{
  "norm": "layernorm",
  "norm_eps": 1e-06,
  "positions": "rope",
  "parallel_block": true,
  "init_std_qkv": 0.0127,
  "init_std_up": 0.0127,
  "optimizer": "soap_variant",
  "learning_rate": 0.00214,
  "warmup_steps": 99,
  "schedule": "cos",
  "final_lr_fraction": 0.0,
  "batch_tokens": [65536, 131072],
  "doc_mask": true,
  "max_steps": 7989
}
Each number is 200 + 20 x the weight over its row's rms, rounded and kept within 0 to 999. Layers, rows and columns count from 0. The size before them is the row's rms in percent of the matrix's.

# layer 3 MLP gate, 2048x768, rms 0.0801, rows 1740-1811, columns 416-447
092,242,198,245,170,208,233,185,169,161,169,206,183,196,229,199,176,201,213,198,204,197,185,205,209,223,172,198,212,171,198,184,184
104,200,168,214,192,174,236,205,189,182,195,173,182,177,181,244,199,183,210,197,174,219,229,181,204,238,206,209,210,204,191,207,226
104,194,171,192,215,203,194,213,156,173,214,192,187,220,193,236,193,233,187,207,186,186,188,187,215,195,216,174,206,189,198,195,220
091,154,183,183,191,197,214,200,188,194,191,174,218,197,219,225,179,178,173,188,210,188,198,154,210,219,245,207,210,165,204,217,224
110,207,175,191,208,244,216,210,200,192,191,227,208,211,190,139,201,212,219,190,225,187,219,239,209,220,189,214,220,205,184,210,224
111,195,171,209,209,199,206,219,193,213,177,208,207,178,196,210,192,235,190,212,175,172,173,185,198,190,190,184,213,243,179,215,208
097,174,189,189,176,212,171,193,201,170,191,175,219,216,228,193,170,183,217,209,191,205,196,183,210,203,230,200,223,188,193,194,183
127,174,186,194,196,222,174,181,241,195,200,169,221,198,189,193,222,211,214,230,208,199,221,197,190,194,224,211,235,201,220,182,219
100,184,198,235,241,191,220,188,179,196,189,219,180,201,197,207,220,190,199,207,195,225,151,233,226,214,194,196,223,201,214,202,236
105,173,230,163,213,217,222,200,197,240,177,210,201,181,207,183,222,192,181,219,196,202,219,159,197,206,195,187,217,222,189,192,226
093,180,205,170,226,167,216,210,249,209,195,223,171,205,209,153,190,162,210,165,235,185,214,179,185,176,204,207,250,174,204,211,174
093,238,187,209,199,190,200,221,188,210,219,206,198,196,175,194,165,192,188,180,201,182,237,196,204,205,191,188,193,157,227,204,238
109,177,179,185,198,233,208,215,217,203,177,204,196,205,208,183,205,215,172,178,200,203,233,195,209,169,226,199,208,186,168,200,188
098,164,184,199,244,192,207,203,180,223,190,189,193,247,184,211,234,182,217,190,172,198,213,170,200,235,196,177,200,200,202,164,186
103,235,226,229,170,189,194,193,181,163,187,194,168,166,194,218,220,163,196,199,220,240,191,172,184,160,215,210,171,212,183,187,189
094,195,180,199,169,212,200,204,189,189,216,194,178,222,213,207,209,160,187,190,172,228,173,194,182,198,197,240,203,210,180,171,211
102,195,171,198,204,185,209,178,192,165,179,196,176,165,216,187,199,226,197,207,206,208,210,184,205,215,177,165,178,200,215,172,167
106,218,162,200,172,203,193,175,208,206,242,206,205,213,175,201,206,214,195,191,213,196,212,185,200,236,173,209,199,230,228,216,198
102,215,147,217,204,210,175,218,188,227,178,212,196,219,207,229,179,187,177,201,209,205,201,187,178,172,218,209,225,214,211,209,208
104,188,191,185,224,174,190,233,198,193,172,195,245,211,224,200,191,209,199,203,185,192,238,182,187,205,220,233,208,216,212,210,195
098,178,193,185,210,243,193,175,187,172,231,184,201,234,166,239,246,198,186,167,193,227,161,172,223,223,232,182,215,200,214,208,198
089,189,202,180,230,188,208,263,202,215,226,205,220,225,226,207,211,195,188,196,183,203,191,212,220,182,209,204,190,202,201,169,215
092,187,207,194,210,216,192,196,204,178,211,214,160,187,211,175,218,248,179,214,171,226,225,218,213,170,224,211,216,187,222,179,220
089,213,207,199,209,204,202,181,191,216,196,187,219,182,210,163,216,226,180,217,250,187,189,195,198,204,232,216,205,194,180,175,198
093,200,186,223,236,203,249,178,212,226,221,218,209,196,202,231,195,204,177,159,228,189,241,180,188,202,193,194,164,197,159,208,194
095,188,184,226,216,209,207,187,213,232,207,215,240,193,188,234,185,164,210,220,206,190,203,211,194,186,147,194,167,183,195,178,207
101,216,184,213,190,158,153,216,220,191,209,196,190,174,203,175,213,213,197,204,201,210,169,198,202,195,192,184,206,187,220,231,188
111,166,166,225,194,231,218,196,162,191,175,211,184,203,202,199,225,193,202,204,190,199,193,194,191,207,171,175,224,182,184,180,216
095,179,213,173,193,202,216,211,168,183,185,215,199,198,182,198,196,219,166,219,232,213,194,236,204,223,206,212,237,213,187,180,203
098,172,225,203,178,160,193,197,195,210,193,188,184,205,173,231,199,193,212,234,196,207,204,195,184,217,182,191,180,168,185,179,192
101,179,204,171,200,176,234,225,201,198,223,203,209,187,235,172,223,202,190,214,174,206,203,223,194,208,194,210,184,188,229,209,186
100,161,191,213,187,225,190,208,222,222,219,204,183,223,211,230,202,210,174,207,242,223,217,193,209,197,206,218,164,184,173,212,188
105,241,211,217,201,204,233,216,245,220,194,202,204,226,215,187,199,185,203,180,197,206,187,177,198,169,197,223,220,197,181,183,200
092,193,219,201,211,197,229,190,178,161,206,217,205,205,168,185,181,141,211,197,171,204,201,231,216,203,212,201,206,202,202,223,194
100,202,179,219,168,224,189,198,208,197,179,207,184,175,217,196,228,188,197,185,241,202,192,204,223,193,201,185,210,219,185,218,189
102,211,183,206,228,184,220,190,208,183,178,186,183,179,190,216,223,214,194,222,229,191,201,215,196,188,232,152,160,231,226,182,211
107,232,197,211,197,210,179,200,195,180,191,201,205,181,223,230,234,195,202,230,183,166,210,182,203,219,181,171,209,215,200,191,193
095,219,207,194,187,248,201,212,177,196,213,203,209,185,205,188,206,191,193,217,205,190,184,205,206,209,186,216,213,192,201,215,199
109,205,213,173,228,169,211,188,208,177,182,192,200,259,195,182,206,221,206,154,206,206,190,215,198,250,210,173,186,197,192,183,198
103,202,199,218,223,173,176,249,200,180,201,187,178,189,194,210,180,206,229,216,180,196,201,226,213,206,212,192,197,179,221,226,217
114,239,200,203,202,191,202,174,207,191,220,211,201,194,218,192,176,196,214,195,182,212,182,217,232,155,234,156,202,189,216,202,178
099,189,202,205,181,226,178,193,202,182,197,176,222,210,186,213,212,199,222,185,164,227,208,171,225,165,207,205,150,164,220,203,173
101,175,262,167,188,208,212,188,218,177,226,205,216,214,239,226,184,175,224,218,206,205,201,195,173,246,197,176,176,210,156,190,185
094,224,184,156,246,208,195,158,242,173,201,197,223,211,151,173,180,212,204,190,184,215,195,218,197,167,196,158,188,227,263,203,232
091,188,168,231,201,177,194,205,184,225,217,232,203,230,224,189,206,183,225,189,191,205,205,232,210,161,213,200,214,205,229,209,201
093,218,186,206,170,163,208,198,208,222,201,219,224,203,190,198,225,198,213,239,214,204,184,195,222,212,212,215,206,202,203,204,170
098,203,200,208,231,226,204,217,189,180,195,194,226,203,221,198,180,211,201,206,197,192,197,215,198,200,215,223,196,234,191,214,195
089,178,179,232,221,204,226,196,192,176,212,204,202,227,176,177,212,197,189,189,237,179,197,175,196,221,214,211,181,198,202,171,202
101,204,190,187,198,265,202,189,192,169,202,195,168,198,171,230,218,210,198,184,229,220,182,182,195,223,206,205,174,209,215,207,212
108,223,181,214,189,217,217,216,259,167,226,171,207,220,206,162,227,215,200,213,206,186,186,234,187,216,228,198,239,186,197,187,215
092,164,222,214,195,179,203,191,201,227,190,216,208,181,167,238,234,243,211,203,204,198,158,191,212,197,203,185,226,214,201,213,223
099,212,228,193,219,201,200,218,201,206,215,254,173,208,198,236,217,219,196,171,188,168,195,197,220,195,177,185,177,220,157,203,178
075,237,215,211,217,201,220,190,213,194,172,189,184,206,178,201,212,168,199,213,145,244,199,201,192,169,202,193,218,218,216,244,188
103,205,167,197,207,203,199,228,257,194,186,204,153,224,221,226,209,213,190,183,251,238,173,196,219,197,153,187,196,182,189,213,210
101,188,212,193,220,186,194,211,211,193,213,197,187,236,234,194,184,210,211,180,199,189,172,131,156,202,233,205,224,200,192,205,177
123,225,232,276,212,180,181,201,188,201,163,220,222,168,194,201,205,208,214,199,195,197,196,210,227,205,224,196,195,232,200,227,203
095,169,199,172,187,172,184,175,197,161,196,204,201,204,188,216,174,217,177,176,198,175,203,190,197,185,172,202,193,192,214,186,223
093,234,224,180,195,170,195,184,169,177,223,220,219,205,193,146,213,186,201,193,200,204,225,183,161,183,177,206,180,201,197,195,192
100,201,206,173,199,213,224,203,234,182,225,211,241,209,189,208,196,247,213,179,177,215,176,160,219,226,203,181,175,209,188,190,178
098,217,206,215,222,221,199,237,198,229,225,195,188,203,198,159,193,197,170,232,201,174,214,172,211,215,223,209,181,198,190,204,191
101,193,199,182,219,147,198,217,232,195,219,226,200,191,220,194,182,183,171,193,210,202,197,171,192,192,197,196,192,196,224,189,239
105,212,240,235,210,199,247,200,151,221,180,207,237,178,208,186,184,193,215,211,189,195,227,222,188,242,195,209,177,205,248,171,188
093,197,214,217,208,199,170,207,221,180,160,189,186,202,178,203,217,201,211,186,183,189,190,215,214,164,194,191,194,168,190,229,187
103,190,217,182,204,200,184,208,165,211,212,190,198,229,204,192,201,175,198,168,212,192,203,176,212,190,206,205,201,198,208,189,198
118,216,241,200,175,173,192,222,193,199,200,246,219,193,200,207,182,181,229,164,216,187,209,200,178,179,216,208,217,226,199,195,206
093,229,223,235,208,196,187,185,220,182,164,166,180,200,169,201,181,198,204,188,214,186,216,227,212,198,175,230,257,219,186,212,171
094,189,203,178,194,201,182,176,221,157,176,215,213,228,199,188,196,151,198,203,209,199,200,203,217,159,190,195,222,195,233,187,215
091,166,219,182,175,177,208,168,199,195,193,200,220,216,191,199,159,182,186,221,209,220,175,188,220,208,181,198,207,212,226,226,213
097,154,201,215,213,188,196,174,210,165,213,222,172,221,213,154,184,200,202,221,173,174,230,223,173,220,222,160,178,164,160,183,200
099,197,214,231,177,221,174,233,193,157,185,193,190,214,213,194,198,175,216,169,191,182,179,172,193,206,188,189,188,226,227,176,206
109,198,216,219,200,221,211,203,221,223,200,203,197,207,198,227,233,223,153,203,167,198,200,161,205,195,215,238,165,204,164,213,212
093,219,191,215,193,200,190,196,187,197,202,205,200,178,178,184,155,179,214,202,192,225,244,209,215,191,182,201,239,231,202,190,182
# layer 3 MLP up, 2048x768, rms 0.0808, rows 1740-1810, columns 416-447
096,241,176,197,170,200,193,188,174,161,209,182,216,197,214,232,171,177,228,195,195,251,214,201,191,188,234,210,209,183,202,199,189
101,188,220,208,192,205,184,220,225,208,203,198,207,238,229,194,206,192,210,217,199,210,201,164,196,172,227,186,153,216,189,195,197
103,200,167,181,199,173,217,195,196,190,209,194,170,184,203,192,218,182,217,186,186,170,208,210,194,185,217,220,198,207,213,192,206
103,159,225,190,215,205,198,199,192,195,184,182,169,172,186,211,214,219,165,212,130,206,210,223,183,194,204,175,162,193,251,219,243
105,196,212,204,195,184,234,237,188,211,179,185,184,201,213,224,213,246,189,198,189,195,227,187,166,175,181,172,210,197,152,186,197
111,194,182,216,208,199,203,167,212,176,171,221,194,190,220,247,174,222,211,207,166,147,193,192,210,208,208,209,216,230,208,211,189
102,192,215,189,210,158,173,220,228,208,178,180,198,178,191,215,205,176,185,184,180,201,186,155,196,182,215,180,213,170,192,193,217
108,203,212,200,191,173,189,185,182,231,223,187,189,179,205,178,214,198,197,188,188,192,179,196,218,206,185,207,178,178,181,239,190
099,194,187,233,220,180,172,184,177,211,196,184,223,232,167,191,251,170,184,224,187,220,205,197,206,247,179,181,231,222,213,224,211
102,192,179,202,208,218,212,184,158,190,175,199,193,203,202,223,201,184,207,199,192,218,216,219,221,191,177,205,185,197,211,156,174
090,194,184,224,164,202,149,167,172,229,209,189,241,229,196,237,241,179,188,223,179,216,201,204,210,181,180,199,206,218,224,186,202
091,201,189,195,212,191,238,186,203,195,183,178,214,209,215,214,176,212,221,169,201,189,208,208,202,158,198,201,188,210,171,178,212
096,203,201,218,177,204,272,184,196,216,214,226,234,214,185,165,174,212,211,211,185,199,215,218,193,202,233,188,220,203,190,227,214
097,215,232,209,193,192,200,187,233,182,184,200,207,167,198,205,192,213,178,178,194,218,215,235,206,202,209,200,167,201,219,238,208
102,207,212,191,184,195,218,196,188,166,180,217,178,202,195,233,219,160,209,240,229,213,233,220,162,172,206,244,187,214,167,204,198
096,216,208,189,203,213,228,209,178,181,170,208,198,229,218,203,210,222,208,214,197,224,196,198,190,194,181,171,202,215,220,195,212
100,245,197,191,185,183,223,216,209,200,229,181,189,220,229,196,173,227,212,203,165,209,168,208,201,173,224,216,186,197,212,194,189
110,172,185,197,231,190,178,166,181,192,206,190,221,193,211,218,228,215,206,175,216,216,190,184,196,211,171,225,226,197,183,211,210
095,217,163,195,205,177,222,188,181,179,205,206,179,222,224,200,196,192,153,206,176,177,199,143,222,202,175,228,207,182,201,196,202
113,201,186,202,183,210,239,191,214,224,192,215,188,216,182,234,191,174,213,196,196,191,176,189,220,209,215,209,219,202,226,224,199
097,207,202,191,221,183,198,209,189,206,204,219,203,192,182,219,188,175,191,194,219,183,200,217,221,219,213,203,191,227,246,217,233
083,211,216,192,217,179,178,206,189,161,215,164,205,197,248,197,190,218,178,237,205,216,197,210,207,173,213,205,208,185,222,201,224
089,221,242,233,182,204,211,195,171,195,220,189,198,201,217,228,202,210,194,225,160,238,197,155,209,220,199,171,224,223,188,230,210
093,199,194,174,227,167,215,207,176,195,211,198,192,211,184,177,206,191,191,214,209,185,203,180,182,184,233,194,199,200,152,206,172
097,187,158,165,227,214,208,187,209,192,195,190,196,156,175,182,196,179,190,210,194,214,179,186,200,206,213,230,185,192,224,195,174
094,215,231,163,195,202,207,183,228,139,220,192,212,214,199,202,192,216,177,215,198,209,187,191,199,184,236,172,187,207,199,239,197
091,196,193,224,229,200,198,218,207,174,200,207,187,191,188,217,213,223,167,209,195,220,206,175,192,186,192,213,190,197,183,178,187
104,177,225,197,204,224,174,205,197,191,190,208,176,189,222,181,224,189,198,212,191,214,174,210,183,233,177,187,194,190,199,200,222
091,205,218,172,188,178,182,203,216,201,171,199,179,168,198,211,153,215,206,196,203,214,209,169,147,233,235,187,225,226,202,187,181
095,220,177,216,236,159,209,203,162,209,184,201,198,197,210,181,209,181,201,190,204,179,212,217,203,209,176,190,170,204,200,233,161
105,231,176,202,189,179,224,206,209,196,199,155,181,209,202,247,233,204,162,237,224,172,212,203,209,186,203,202,246,211,201,203,198
096,168,217,198,174,195,202,182,225,245,184,194,177,219,192,189,223,167,189,197,199,173,144,190,193,224,227,159,232,201,172,186,195
101,203,153,182,214,220,228,214,200,228,203,222,219,157,188,188,181,174,199,173,205,181,183,191,187,202,181,167,194,203,177,189,206
098,196,219,212,190,171,213,238,206,173,227,194,246,177,228,186,176,183,187,239,220,223,182,199,208,201,232,168,229,197,181,219,224
105,221,223,196,180,176,236,192,216,181,180,211,212,188,207,208,195,222,170,202,213,197,207,167,219,188,164,216,196,235,189,198,177
107,225,171,197,228,190,228,173,195,197,248,216,227,185,192,213,188,192,185,166,232,197,177,199,209,185,178,209,197,224,170,176,201
104,220,210,212,213,208,192,162,181,185,229,178,190,211,186,191,195,221,213,206,162,235,168,208,187,210,217,203,225,220,218,202,214
093,158,219,220,205,150,208,211,193,216,178,189,205,205,195,121,172,199,214,203,216,215,215,168,159,208,218,206,197,204,212,191,196
113,206,202,195,186,222,159,178,163,219,182,215,195,200,196,234,173,201,244,195,210,188,207,227,205,204,203,210,203,214,178,218,211
107,183,222,204,184,192,179,181,224,190,217,198,198,212,187,189,185,202,186,239,214,185,183,167,182,177,142,239,207,177,180,214,182
115,187,192,204,205,204,210,202,196,212,215,223,180,169,217,237,205,177,189,174,205,215,200,219,215,188,193,181,165,152,196,231,174
102,206,196,207,184,207,199,186,183,212,169,193,207,216,194,184,207,199,180,226,206,177,201,214,167,198,201,205,180,192,184,187,201
098,212,164,202,169,192,225,196,193,183,206,193,204,200,173,177,173,220,214,208,184,219,207,193,210,262,186,181,215,212,208,197,203
090,186,232,178,181,229,193,238,201,186,196,184,198,191,214,210,204,230,220,201,214,174,198,176,241,224,214,219,237,198,178,158,183
084,193,174,175,190,229,177,180,190,211,195,203,203,205,186,210,200,208,194,176,250,220,225,206,172,218,187,219,189,170,202,195,206
094,221,216,229,190,200,217,173,222,210,200,214,182,130,192,221,206,191,194,169,207,195,191,189,188,229,210,194,182,171,208,193,163
086,180,256,154,207,180,209,185,139,184,225,208,219,168,216,202,218,210,234,191,187,197,185,142,204,189,199,171,177,195,200,204,214
094,190,221,182,231,178,175,165,215,203,216,206,178,204,195,210,157,183,203,168,193,199,221,191,207,176,190,237,200,199,200,244,210
098,189,199,213,169,199,217,207,211,226,195,171,203,205,192,209,212,224,193,224,184,174,213,210,156,189,248,189,203,211,193,216,199
101,191,219,221,160,204,192,171,171,189,189,216,232,213,157,202,203,164,224,208,191,215,239,172,194,232,204,223,179,214,219,211,171
086,203,208,203,215,216,195,190,187,176,218,212,203,175,176,208,231,192,204,232,200,204,193,189,153,202,178,188,189,213,173,236,227
097,187,166,184,162,209,180,145,195,220,226,223,212,196,206,213,189,183,213,192,222,207,173,201,233,208,187,205,188,216,185,201,219
087,223,220,205,178,217,213,209,188,232,195,178,173,210,200,219,212,181,192,209,203,231,201,182,196,177,169,181,209,196,190,238,203
105,174,223,204,213,168,166,237,166,210,231,182,201,204,221,204,184,230,209,226,167,196,167,189,182,198,219,186,220,158,207,165,188
102,205,195,214,209,211,206,215,162,219,198,215,198,220,191,229,196,192,211,204,195,184,209,191,215,211,168,179,209,229,186,149,186
117,190,178,212,216,181,192,217,202,193,190,237,173,193,208,207,175,190,205,169,202,187,232,198,212,232,195,213,171,209,209,235,194
098,196,191,195,232,193,190,173,223,240,224,179,213,202,217,209,236,189,224,224,194,198,175,199,186,198,178,219,198,172,209,243,216
092,193,225,201,209,193,213,194,186,228,204,189,189,149,192,208,192,185,216,192,228,239,203,218,197,212,204,205,192,198,202,174,213
100,231,229,202,209,159,183,214,155,185,216,207,217,199,169,247,212,193,216,210,174,211,170,182,180,197,159,213,186,211,196,226,166
095,200,217,215,204,197,204,202,196,223,211,190,216,217,193,182,170,193,250,206,208,218,188,219,207,218,214,186,240,204,206,195,199
097,203,201,208,196,196,174,199,193,212,219,208,214,185,217,187,199,202,186,222,172,210,205,202,199,174,182,188,168,231,203,207,161
109,222,157,194,179,208,177,217,189,203,172,187,180,212,174,198,203,156,171,204,227,199,209,224,207,191,197,198,245,168,211,188,212
095,218,189,220,218,199,221,181,189,172,180,230,208,209,189,205,170,210,199,172,174,233,204,186,175,193,201,211,201,202,217,217,247
100,200,200,188,149,200,164,172,197,180,189,201,184,210,199,179,167,223,191,203,195,243,182,216,188,234,178,167,201,196,196,176,196
113,206,176,165,163,207,160,184,228,210,190,202,188,197,203,213,203,234,197,216,243,186,227,201,244,209,215,223,188,185,212,185,226
092,170,225,208,191,209,180,190,230,174,200,213,193,197,208,214,198,211,195,209,214,230,237,214,209,226,248,194,182,203,216,184,200
098,206,196,208,189,208,188,203,211,201,201,199,202,186,218,225,208,177,174,179,210,208,210,165,217,212,211,237,188,220,210,240,181
090,229,212,237,195,205,196,189,211,208,219,219,245,208,184,199,230,212,210,200,182,199,223,215,205,223,186,155,211,210,186,227,202
090,225,206,166,187,211,188,188,214,219,194,205,183,200,194,218,218,176,199,201,178,214,175,196,190,182,179,215,181,189,222,214,182
100,196,172,224,216,221,197,188,208,235,195,216,174,235,222,217,219,208,184,177,193,202,170,153,205,175,204,209,192,211,207,222,179
113,213,197,208,213,212,198,211,211,219,223,178,221,213,179,209,215,223,193,200,205,197,208,205,198,211,186,226,177,189,199,212,205
# layer 3 MLP down (transposed), 2048x768, rms 0.0786, rows 1740-1810, columns 416-447
100,236,196,208,231,173,232,196,164,223,189,187,212,184,265,189,180,193,213,189,171,216,207,179,185,208,181,178,182,199,208,187,215
101,189,216,225,218,202,188,190,206,212,207,176,201,209,165,198,196,200,195,180,221,240,200,187,172,210,231,176,171,192,162,221,215
093,224,210,160,221,216,220,237,180,230,181,186,172,186,214,209,192,219,170,204,206,226,190,203,212,186,170,183,190,170,190,216,191
104,227,210,193,173,196,194,189,220,205,207,223,213,215,203,212,212,205,178,192,168,204,185,217,210,193,216,183,203,177,211,209,174
099,225,178,213,224,225,225,214,152,188,232,191,235,217,219,206,209,206,170,204,224,226,204,209,197,187,212,172,184,216,185,219,210
111,183,172,204,157,235,187,220,213,168,199,204,201,187,244,203,223,225,250,182,230,164,169,199,177,199,230,169,241,214,182,194,171
104,211,206,227,197,184,203,200,199,199,204,214,201,227,201,192,186,221,208,178,181,220,176,208,225,186,207,220,224,167,205,196,166
124,234,185,213,183,207,179,224,183,199,178,213,223,193,221,188,207,237,208,217,186,196,189,192,221,188,216,190,187,191,196,212,167
096,201,173,215,206,176,150,211,183,193,176,183,229,193,148,202,214,166,211,156,229,193,227,208,226,234,223,205,189,194,239,207,229
098,197,228,210,192,161,167,188,189,200,217,215,232,189,221,167,172,194,194,198,228,186,212,208,202,215,192,125,205,197,192,168,182
095,198,252,220,190,216,231,209,205,195,203,178,200,195,190,184,188,186,179,205,177,186,182,183,248,157,199,163,225,207,183,181,199
090,228,191,196,218,185,210,209,219,198,206,192,194,192,182,171,191,188,222,185,185,186,180,215,156,221,203,192,231,192,197,228,208
096,230,214,196,196,265,226,217,181,217,214,191,187,190,204,222,204,205,227,219,210,179,176,226,183,178,219,230,169,215,236,222,204
097,188,226,214,204,203,245,218,174,202,204,171,186,194,184,205,175,200,198,216,217,236,202,195,197,208,176,198,181,181,191,191,192
106,192,213,197,199,170,186,202,206,190,178,225,199,230,182,199,210,199,186,211,218,215,195,238,185,208,216,231,193,182,162,195,190
099,195,233,243,212,209,240,206,231,229,188,205,193,251,200,220,244,211,198,203,169,198,227,210,178,222,228,204,195,203,194,241,185
094,188,188,205,201,177,204,211,173,220,206,193,185,205,199,207,195,227,212,215,190,232,205,210,215,199,255,227,171,183,217,205,188
102,205,238,180,163,204,184,177,167,182,231,203,210,213,187,213,213,194,206,214,207,167,194,221,220,220,172,144,207,188,146,170,232
094,196,189,180,173,216,179,190,233,195,179,220,223,204,184,194,188,192,189,177,229,220,215,192,193,204,197,210,215,171,193,203,197
104,184,190,193,195,205,177,191,204,222,223,194,210,209,219,196,204,183,129,212,176,198,165,223,193,176,210,189,193,221,215,204,196
095,202,188,170,167,191,189,174,201,178,211,206,200,186,189,164,197,172,239,195,195,195,194,214,197,257,219,193,182,239,207,216,200
097,207,209,223,203,145,196,213,195,151,214,191,198,196,232,187,156,209,208,213,199,191,228,212,200,198,208,199,165,202,210,196,242
092,200,213,182,177,217,219,187,184,189,201,171,175,161,220,207,200,188,206,230,181,183,184,219,211,213,182,187,197,231,188,213,215
109,219,218,208,198,192,204,225,216,201,201,203,233,184,188,192,197,209,204,175,155,208,226,195,192,212,187,207,204,217,173,195,169
096,179,224,217,204,203,208,203,196,227,189,174,220,221,205,235,221,202,149,206,211,196,184,185,182,206,222,201,172,175,199,186,237
093,208,167,198,192,213,209,166,230,186,196,215,212,175,193,172,206,186,227,187,190,195,205,136,176,181,195,167,209,217,196,204,251
099,179,209,188,208,193,209,227,209,234,180,172,186,181,186,205,179,187,197,191,192,192,215,183,169,179,186,203,190,207,196,215,174
106,195,188,202,201,163,204,175,205,202,217,199,201,218,181,209,173,190,199,176,178,183,178,214,216,199,222,238,179,228,203,207,202
093,208,209,196,200,181,221,214,185,186,183,224,232,184,197,214,187,203,198,220,134,229,228,194,195,186,171,180,208,218,229,194,175
101,195,201,192,199,232,206,193,180,187,207,192,205,219,182,209,214,226,205,161,205,178,161,240,187,187,208,195,206,210,215,192,207
100,194,189,179,211,201,214,179,182,213,226,229,194,211,194,227,209,215,180,179,216,211,252,203,212,197,202,192,190,202,235,198,216
095,172,193,209,178,187,194,195,188,188,179,181,192,210,213,228,183,183,199,172,164,179,196,209,178,208,216,195,215,242,179,164,220
098,228,232,222,199,181,199,231,208,220,177,173,188,181,200,204,188,242,190,193,241,203,193,187,155,186,210,185,180,233,214,201,172
099,233,182,193,210,189,165,196,210,219,229,214,227,221,206,195,196,214,232,201,226,238,180,208,207,190,214,201,225,194,189,223,192
102,175,182,211,182,196,198,173,210,206,205,168,188,185,231,195,189,206,203,201,191,179,229,187,203,195,202,222,188,197,208,195,213
099,216,210,217,200,190,184,186,217,184,200,195,210,192,213,235,190,235,232,195,232,204,204,205,214,193,174,223,203,206,202,211,168
106,199,207,195,202,189,176,186,179,205,203,171,174,188,195,213,187,234,190,186,141,206,218,197,200,238,203,180,238,226,194,188,189
093,184,184,198,198,216,224,181,201,214,219,223,158,209,188,151,237,215,195,166,236,193,202,196,196,221,212,194,205,210,194,201,210
107,208,191,197,207,219,195,190,215,219,178,192,184,219,187,195,173,205,232,225,205,220,167,212,141,227,207,171,242,179,218,175,230
095,183,170,235,202,176,187,228,181,209,186,207,193,243,213,185,228,231,196,213,175,210,215,198,235,200,213,178,237,179,238,168,187
111,224,188,190,184,207,201,181,206,225,214,223,193,175,187,193,205,192,202,199,198,213,190,203,194,233,215,219,189,201,240,210,176
101,197,193,243,179,196,219,216,212,219,169,158,213,228,186,194,194,221,222,222,168,176,205,203,210,188,190,205,187,188,207,183,167
098,216,185,220,171,207,215,196,202,178,212,211,230,200,169,170,225,223,178,203,193,188,180,200,226,202,190,202,209,191,206,185,185
099,187,204,217,239,167,176,196,228,190,188,153,175,198,196,191,229,208,204,212,169,200,185,194,191,195,170,195,221,172,195,202,235
101,170,178,214,203,159,164,196,213,228,183,204,206,212,211,220,194,201,211,203,243,231,167,248,183,192,164,217,200,165,203,198,185
091,224,195,186,214,202,216,247,213,227,186,192,183,187,216,205,211,166,201,221,202,226,182,185,200,169,199,186,198,160,196,172,213
090,225,190,210,188,188,191,227,197,223,180,204,203,212,197,191,210,171,214,189,188,204,192,221,206,199,198,215,201,191,242,195,202
101,205,201,208,184,184,222,196,198,205,190,225,179,190,177,196,167,199,180,178,207,198,241,170,221,205,210,187,192,204,224,208,245
105,228,188,233,186,175,207,208,209,202,225,214,190,203,193,201,185,188,204,182,220,192,208,228,218,201,212,216,212,186,212,240,217
097,171,210,157,212,192,219,190,206,195,209,197,207,225,163,210,211,174,175,226,227,179,229,207,189,227,184,214,203,189,194,222,185
093,206,221,186,204,190,173,225,194,244,224,203,201,227,189,231,174,178,206,212,239,209,194,168,213,204,174,229,200,201,192,208,232
101,237,201,178,187,221,185,176,193,173,210,190,232,229,200,207,237,200,182,216,212,231,158,228,207,175,195,207,219,208,183,234,188
102,180,199,169,197,212,189,197,198,189,221,191,193,189,230,218,177,207,218,237,205,212,216,189,205,183,209,192,187,241,208,207,189
103,178,197,187,206,175,208,202,201,195,226,226,192,189,210,227,176,200,241,214,189,195,234,196,220,203,196,172,218,208,227,190,199
100,219,216,187,225,210,162,175,174,208,201,244,238,177,209,206,214,227,174,207,183,189,241,207,201,206,201,159,192,191,184,202,209
107,229,198,176,207,182,207,189,205,215,212,180,190,208,186,192,201,225,178,215,190,186,227,184,194,251,215,205,223,174,174,220,226
094,213,211,232,231,198,206,207,244,199,208,204,184,198,191,187,200,160,231,223,213,226,186,220,255,217,202,233,197,176,221,204,206
096,198,203,198,218,240,164,222,152,194,205,205,204,151,221,240,196,208,231,194,227,208,192,207,198,201,208,199,217,210,211,191,193
098,220,220,222,216,209,200,200,206,220,230,227,219,194,161,208,200,177,200,170,212,176,187,174,196,199,220,194,177,241,199,189,182
098,215,226,206,204,171,197,196,210,242,186,188,185,158,213,226,185,147,197,202,204,211,188,228,207,239,210,173,190,210,226,166,219
098,226,212,219,202,214,248,226,192,199,188,180,195,232,233,195,243,214,205,216,189,198,182,185,191,187,185,216,245,186,211,200,188
112,217,172,197,194,208,170,228,220,194,224,198,217,227,194,231,147,172,196,178,218,207,215,191,211,236,213,204,186,199,217,157,190
096,234,170,167,208,165,200,205,165,180,198,212,224,202,190,206,217,219,203,221,199,222,202,187,186,188,224,217,209,192,184,202,200
105,220,224,207,164,191,161,197,188,196,200,225,224,188,179,197,188,192,200,228,192,212,231,204,213,184,177,216,189,215,209,193,206
107,219,224,207,187,197,236,230,208,186,186,181,203,176,187,213,216,219,205,203,230,196,233,181,192,218,179,214,201,197,203,167,210
097,191,210,191,186,191,220,222,195,194,179,198,203,223,180,148,202,225,185,189,205,180,170,191,212,202,181,173,195,179,183,189,186
095,277,217,211,204,197,169,201,198,202,169,171,197,191,200,172,175,155,191,228,199,194,193,197,171,208,203,161,172,177,204,198,173
096,205,183,223,233,200,187,177,187,210,188,222,180,180,194,207,227,172,176,206,190,231,210,221,181,199,201,192,214,171,206,192,222
095,202,227,190,214,205,214,225,185,207,204,218,178,225,168,196,211,221,200,181,204,172,222,181,178,184,209,188,210,198,170,214,209
098,191,206,263,194,201,191,217,211,205,179,182,243,190,188,186,203,210,194,181,219,180,184,194,190,184,187,202,175,203,214,194,181
105,199,194,176,187,196,223,175,185,211,196,231,211,212,196,186,174,199,185,209,235,193,195,186,219,175,175,179,210,190,172,196,191